config = dict(
    num_hidden_layers=8,
    hidden_size=128,
    num_attention_heads=3,
    num_key_value_heads=3,
    head_dim=32,
    intermediate_size=512,
    vocab_size=1024,
    hidden_act='tanh_gelu',
    norm='layernorm',
    norm_place='pre',
    norm_eps=1e-05,
    positions='learned',
    qk_norm=False,
    attn_scale=0.177,
    bias='all',
    tie_word_embeddings=True,
    parallel_block=False,
    extras=['capped logits'],
    init='normal',
    init_std_qkv=0.0153,
    init_std_o=0.0153,
    init_std_up=0.0153,
    init_std_down=0.0153,
    optimizer='soap_variant',
    learning_rate=0.00527,
    lr_mult_o=1.16,
    lr_mult_up=0.821,
    beta1=0.95,
    beta2=0.95,
    lr_head=0.0137,
    max_grad_norm=2.0,
    warmup_steps=200,
    schedule='wsd',
    decay_fraction=1.0,
    decay_shape='pow',
    final_lr_fraction=0.1,
    batch_tokens=65536,
    max_seq_len=512,
    doc_mask=True,
    train_tokens=157300000,
    max_steps=2401,
    dataset='wikipedia_en',
)
Each number is 128 + 24 x the weight over the matrix's rms, rounded and kept within 0 to 255. Layers, rows and columns count from 0. Numbers have three digits each.

# layer 2 attention query, 96x128, rms 0.123, rows 0-95, columns 64-127
180111115133159112111111127128132124096132134124142138165102136135153166108136123131130155129147138123144138112115107151107134112137128140149134114127102132141157144107048072058123128111088110
102159105099083139150135111116140125096093144105117115155112131106114170118144124103132151131172089059124121085122143127198117160120094180153114161117137173113142105141116131121113170145159082
118104112105153107117128132103143106131130115079116104119133158108179116143180148142120109133157124128094131136157119143134133147110082133108129086136103115114178108142086085161152137118153127
099131153121177147118135153117125114124095111086135097122132122080141127181158114160113090124171136133111116181113174131146074126113119159136089131139101102099161155096105124134141085095137138
121104118135150132129131069071153154147121099163165158165084191168125140153092142151144112128179087120119080142151153098134119129136138127143121176121158141119193099106108106109120157119113125
098146124089119165130120101118130131106092148139096111124083130147143103192134137152122132116091114139126108174121165111132113156074154159148122122107145157144148088144138118125124158123196118
121161121161122097141137138126131121095105157134115136160116144104164152139100104157126110098099079123115137081164113112117093167149168155105122139093115089084097094174113139114107135136101100
141173152106154101072138112102121120185088147139142119179130173142119107120141104066126144103110119122146121126103106131101161112155143147099182124095129124171075122092132098116141183132089139
135140144141117175148152077140146139107133137130094102097113089123131105177126119104090121130136122135091117136142135123143159138132140094126133137156109158143157140151111129120123114163128090
150120132125130187117104137121163103126097145120087089162121168155122176135111143109126098141179148084126136106166115082115120137097126134129114140139151134077153125151149080116121127096141108
145126151138120110143118133115160151148128130157068148134108104135121132120136091145143103120109122101164130165120153088122122140130120132155120134111143113130124119100091087119118117136159143
128129135145110140111148140137110126121157126136112141093147124121098138125152114109126053162137145150137172201133135144129090092136139131140150121156095122143153150115144127196144109120104141
097146136114105104155144157137108162121149138103135112136119118130097087147075155122140163146144166152127135125111113125110153120107114116130114146118161174139090119142113137107116124151130178
104141100044111141133149104102140162134089141159153137136089183155137178143092136078144162116174133100089137117128110080100152108103133159119134143110122169146178103101096117109122123177155184
154156151113121119145164161140109125184135144142114144111136142095185105126110193140150156135094135077158120118130132134121138131111115126088132144173120090132075132141121124111149105115078133
152132153169130127109163098137151192136140112112132145123150153096154134145104163132126130091094120142115128120169097121123170152121119109108126083112174119115110148186133151108120122119090138
174112120180153127098113086162124077067178114114061095098165162071199106107177099158117049132108107133147131174151114135176085156152093136129172076155089103081165131093137063105138033065171156
122125168135069120156110120148154160144117154154128162128143081132122093107136132124111189124118154117092119078138102162117144126143148100115111142113137128144066144155105168152104142122081148
129152106125146128185164132113155117162123146110110119096159135135100173118111122134112117103148114126146107089129132167120120132131075165127143139114164136092136066133083100098104125146176109
138120125114135110119159125108127096109143122139118125105095149095140140137131104136129108134182143127103141123136128111179146166104137143149140100103111094121211190128188092112148101116135147
221130135185123128143125130145089088096105111121070158129100142102139117101156133170126088149139115160083104139132088134135115138108113138128148099161147097125147159094145134158144074110154128
180139142131132108164115108126123139129104165113160153141143092155142102107135168187126151126110127132145116070103095158095114113112142121164175125158115136122126158130097150130099207141127127
117121161145104140146142161126107159125176158169151149128146129081113105123125114148135133106118141120162092131150157155126123140155139131119119131098125103204088102172131174124098150091076107
130102132140166116110116084157138105042156125101068105129140155158101109120134135151137047134150128121098119079168172142162118163050122130141106107117142143110176105065117111127124104126173162
101127148117125101135147128131131149152105147125156131139108160181118118114087133133135118073126114107160103116122143135121096104142143090112131156070127137152079097132082127140113144145159103
125126122168136119130103093170131089168123134123144107133160093124137146155126128134149105119127120133138135148137129165140133123166129082135137160090086094123145151115106139107104151138164127
168112145107123097107118145173138186123151150152119130131185162140138054112147141113140139114118146171133117114084096102132122100124114135122162108119153065145113149148117153142156136149111121
121126147094091167123091119104095178148135121154174144158127054126148160103115147128175159139111123110145161114096099132068137140122169143146144216098138141150098115153130140139162149145164127
097098099144120173112123113050114152094130132124094104118118107127104122123148140138185100188182118107076113139172144095200117145101119140136157132124182153126176103107109078075084111135163144
171101161149111100158146119133104106091134128145019134110116131147173114107185134174175114134122138116098167127136167095179131121113135118102158084176110081141111170098127099160118063093165133
076164117108068186117142107117124090140168134141114102147084126118079142158110109151106168133127125153156136110134117158128150161120109130144109166092125157122146093137147130142129141169147098
090141157114083150136129126132120142106147118124138138151105122145118139130110126087103143155136165132141145132107147136111154121119124135173144182087140144095184075148167120113110135151100095
101112118138110136133112125097132107176123103155104166102125098134150139143129121151134134117192120118139145100108142124155130143119159149139142104103145130130121095166094168150128170089163134
162130126100133098151094166116103145127120147112106103132105132125130144134142136144148142142118101148137130118188126192142136152111091130121105133139149114126108145124136111155152146116146123
145112134141118110115134111099116125115098134099115108138110140159106131151153117093151143150092126110132075119118163099126158123131162128091083162160154090135139132138109149122163097127139109
095131165129103147159115160135156108111123127148174141110127099139133160107147144103121115158115117103169117087115153083189155141114149131133141113145116121108097153140117135131144122129141138
113053148157113103122114106148139146127079130120118152166117079153116110121097160128154120138120129120132142131129123130127101115138131124165157159109148139112139122093144115126149132130118111
180129097122154106142137142076106106132129151129126126130139106133120173110131125135123115175141087101128156117101138170137103173165141132096128109121126109101134127123151098097101145138139130
118131121122098131169150110121113114119114139108126072143127132083127098179087155145101140124140129141085133149149102127120124099125122146124140089087128123131116124148158119179124147118125129
116153126132103139120158106111127144105124129180111154140137121158130121170158158137120112147147129131145114145134135095137154138112128134130099135136142114140159125097141114148112135142152115
130112098146133148155096107144133085144118135152156113120139113114146118139134123139119118112112118145142137119137150125112133103119124159129091132081109147129115149131093131106155128130145104
092108117109132140126100129103129105150091098126099127125162163135118105101114117123109146174159119130140109102134127127137108140118098104081135138127153135143180129104114157090130119167163076
111115099155131146114120146145120118158123117116104122114131091076130164160111148112141113089110126128129087131147152119131077111122138152110091118128132127131140158145138109138146113128125119
141120118176108107199117127115139111137164122154112151085153143112160104099070180119167156153127167085121127120113122134138130117093113080108183168136120157159152176101099132120135088123152170
108139127128131115104126095108166158127115135120126112136134150116130150128138116137111135106138131144110133133112125099130133127143135114180131136112121140111156120135103157150127125130109113
114155143147137109101152142099122148162122130135159117123119100146100106146141140099144141130166135110137115121125124107100146135159124159126131108115113157086126136128156186156136129120129154
127169156149116144095115129124117137126142113103148131111159114137098143170141129171134096055134142116117112128142153128131128134144113106142129133081137166110135152109127124122138115073131080
140108124119097147116142126112127110156118136137125133100151112138111137123146153149144112131147121122126086154122144142139112120105165115123147168161132138143146114142109129116094146110126177
161123146123096132141141133143108130160120138097133142125094089159160152125109157156107157147108111131136111137112130146137175097112107105144128112131140128147152149115142163121155138137119116
144133102150120130095094123125163096131129111140138144178122129123117138123155153116103110128121112124126136117145126161126166123119130140165143161110129137126130091129157131133116115111127119
128110150154117111135082156110158120088116135129136124155114158090129100112052119123147163154158073146117167063144094136097151138135116118146113117105125135139141153148125121079127164158151109
169140136110126119136113141143118113080201135157134086146136145120116105097101134123101139086110148137091149128152124180052112146136077093109168167162129148141112166122131144127154105119115109
154140131128110143156133113103115131147102154146120096133111111138130116108147165110120146138159125148132087140131110153121141130097118122108120138130145108147116128171112153111136108150117141
126157125159150131141123130100151133120132154120073144145121097126105127087089136135150149100133153125130161132127123149103186133108089134139111174092112112154142108138119108088146115130147140
142130125130146119118100159154149154129090151176137101166121133109083126133087128144131103156133123140109109143114127143117164168150094126140101106118156145128106156105119125123164155113122121
142125124154108140142140164115152130146117121083099098133099127127160103137121121153139127101142143139114135133110148092158098119147168112107146120196095147102139137149102137134112115119131128
099132145141120114104118105162152139092116121112149100156099114101105142185137117122091112155096134157151148104136106160117163149172123125117174110144134126108062139138134138142126145097123111
113146161108078144116139117137126111162106126078167132141118122148135156198138114124125082115126146131130103110147165119108141164113120160161103112137141106087087115133138141137104121130151134
115152123123156118110125134139111099107094130092128090153140118151103087141130111152147118069126147171099144123133107107112096143154111144130150109123117146139116173123130118170129144131149120
140148116117112110116124127079113088116131123094148126143179114094110129149139147166114127108112137145131147137096104131132117118152158125129138135156160128135152120167119139117142123132092154
110178134101136157079115177148134139153076136123115121130104125144147129093149177128143116134142161146178099151142106124182142157132090143107093115121125088136121107103104157113127156116119115
154104148090140117098131124128100154120156130121108100113116147131182105119166139106165129159151113129090127099114119127138130138119136122059114107121138210101130120095130125119124146133110121
140109129101135163118114090140142121166167100130121142141128126156109114113093119109102176119131076101112133113088076110123113121165145135131124133117088136133146131139142149133124132140127149
153126119155101091160148136132143103189118118135117136103126103123136129085102092141153142129115123117156169142104146140120118120111107139159128133111124136164140081130132105137151071139144107
170159150142098144182134123114132182115091152124137085139112110118111119099124131085113148118104075132175145113131137128102162118126135077129152149103119133113136135136141118129101164142118101
156126139138132144135156102105119137157111140160104140120117152087100115148135093125138165122132144151111158135144176150141117154100146094082135103111127114136161134093130120113156129091121050
157094138107141126143128143105116145114100127088130108112156105109148146113147128140140081139165211183125157126121164128151116104155126161110162131147166072130126142161176095123094118162068146
109157124099112127124129148119123149207138118143170109138101116104116115113098082085108175118103176111144149118103141101101107138103136142162094147128137127122102120125132124132145159156130179
132152152085123109096129086122168090144166143130148138143142127103119067121130119119129148111117127109108141102131114162103107126139107102116164116147140114113099127120141151141125115097090146
082144121134175130116129123143136132127147121104092103067104136087095097136131107094114139128113133145101121163112103155087161120151109126102119128091130149150150114108096150097184126124110090
120125118120125106125123158136150113143140144143148135139135061119139128098167085148136175103130082083068128133202177139149111109104108088134131165135135144109152145111117116131116073091161125
161114158105111118088126109159109150157131118156180136100133135120102096096107122098120150163116116130113139120102113119119127145177112203105151109137105188212098169099154122104131162158080122
093115119159121111153148084127132144116137127130146141167140132116116098133148120103142076162154156171124120128153140083132131140128122111151127118155129114160118151160075139145091099131144122
182140135157131127129132136110154155119139141133128126133119105129088139095144178132100129156131126179072078158145173139171123117103127125108134141112151129150136125101111119092157135095139113
096106170146123124163139123103150133113107118100142133146096104088156149134153063120124151105130106119127135173147132143099116112100105166162133140119084081121112162156145071124112076139136060
098127108141131163134164125097141117144109098145122165157133174124111143110129150112149127159131095163134119090139148120185129148132127137154127149108151105111123133168122102120157133168144109
126110146188147133154124124144095195136112143113104142172140105124088109142107100069114166144082128109116107116106130123155149155157135141163114134163168110120088112156162109092098183147122167
158114118166145125098147158143138094145165128139100082143170115106155148108138103130123104109106098125127116160113120125136089139110136104148136101100106105148125115153124109122123113116121128
140111132099141106138150150140117132130141118136182169146117128105164147145182099135121159138121074104125063142105159107110107156105140113122128136147127109136143102124123148123096134136161130
127143159089121150131113139153097127133130121145096162106137156095116145125122170119118145149073112144122128102159138123096148146164114102131096123097108123140124096118139137155115115164139094
168101116146176141155093122128121117084119129160154105100128117116145119151116117134136127140108106134107105115086137129114129150129165133119114146138106129145111128137125124120107141092123068
160112108149144115168111103107092120142124138115128152128129129123149114124117128109147130131122113162139109121102135145128127155064131128127120134130144095144139124130120128160136148147130131
120096174165126148089102083128105150102149130120147108144134135162100148140107108121168118145145099127106092157127124138158124174170137110154170116120124134128080106118131117098117106122072145
100115115140129147090116128118099170169112105117146114108130135117118106146102152114116150163172157108142135158100124119172095132147121126162135119135127114133124116124101205146115160136102112
101155115174124165111107133093155132060183136096177138123137172142114109141112108132116148149117122130124130082136067114103126152172122169066116136129103154164090124142110124107121161144134163
120109168130069150111109108136096173086088132150117110116117134148091100153138168112136157172132139147057116091147103092113165133140098148130131156105162123137139130161153144153196138086143147
144139175127127135134084147076135145137138148124156121121126127111079089144141119109125094100129161135156094118102150111151148150121102130113137107129124127109116124114177160129113126090154137
109129124124150160137106087122133130114187129124118128148136134180101142075160131122159130155130131168164111160137157129151130126152121131079103119088173127142069108107146143111128147155077187
131130147130094132165098128111132090139106097148153152128114141118079169132112133133138083143161133152115149140063125191140100137154151133140157118114114138117160148136137129090134164107133169
129109162087120096124131134126126152141117128130127130109117124105111091149080134120122116154156118152143111130135140125115119118145129157134165132079142095085108139162149107149161133153133175
101127159136152119147157120126102145137125117131138144153136144105125057103159093120142104153105096137157134160066140079109149098108088141068113137129129124149146097124119109141182100085119157
144138161099112086109127134142159135132126114139097095136119095137102138107175097086145123122156126116125112092140103131127157146134104140126130122160106159124105122129148158143148123149174144
178143109135181126182114147117096117101153133125124113113147173092138128111090085121100124143152121113115141100134133161140139126140100118114107132106096145152100141111112127108138098127123104
092120122117145160095163138089151096150131147180147109082139122129137137108109111102136090135148140124122058142117178125157146098080148078119076177096115131114095140144175158096143143127131147
112137092212104183099106106111109117144131099157185126101122135080146104140155130137145113115157150193141132124108082132096150102175174127127125094158110108158102124135123176119090113144115147
106143154144130137129121104132109109096094120168152121155050142150105109146103096130118161170103130164121154087143123102145135152132094107134099116119154145090138102152145167131125171091109150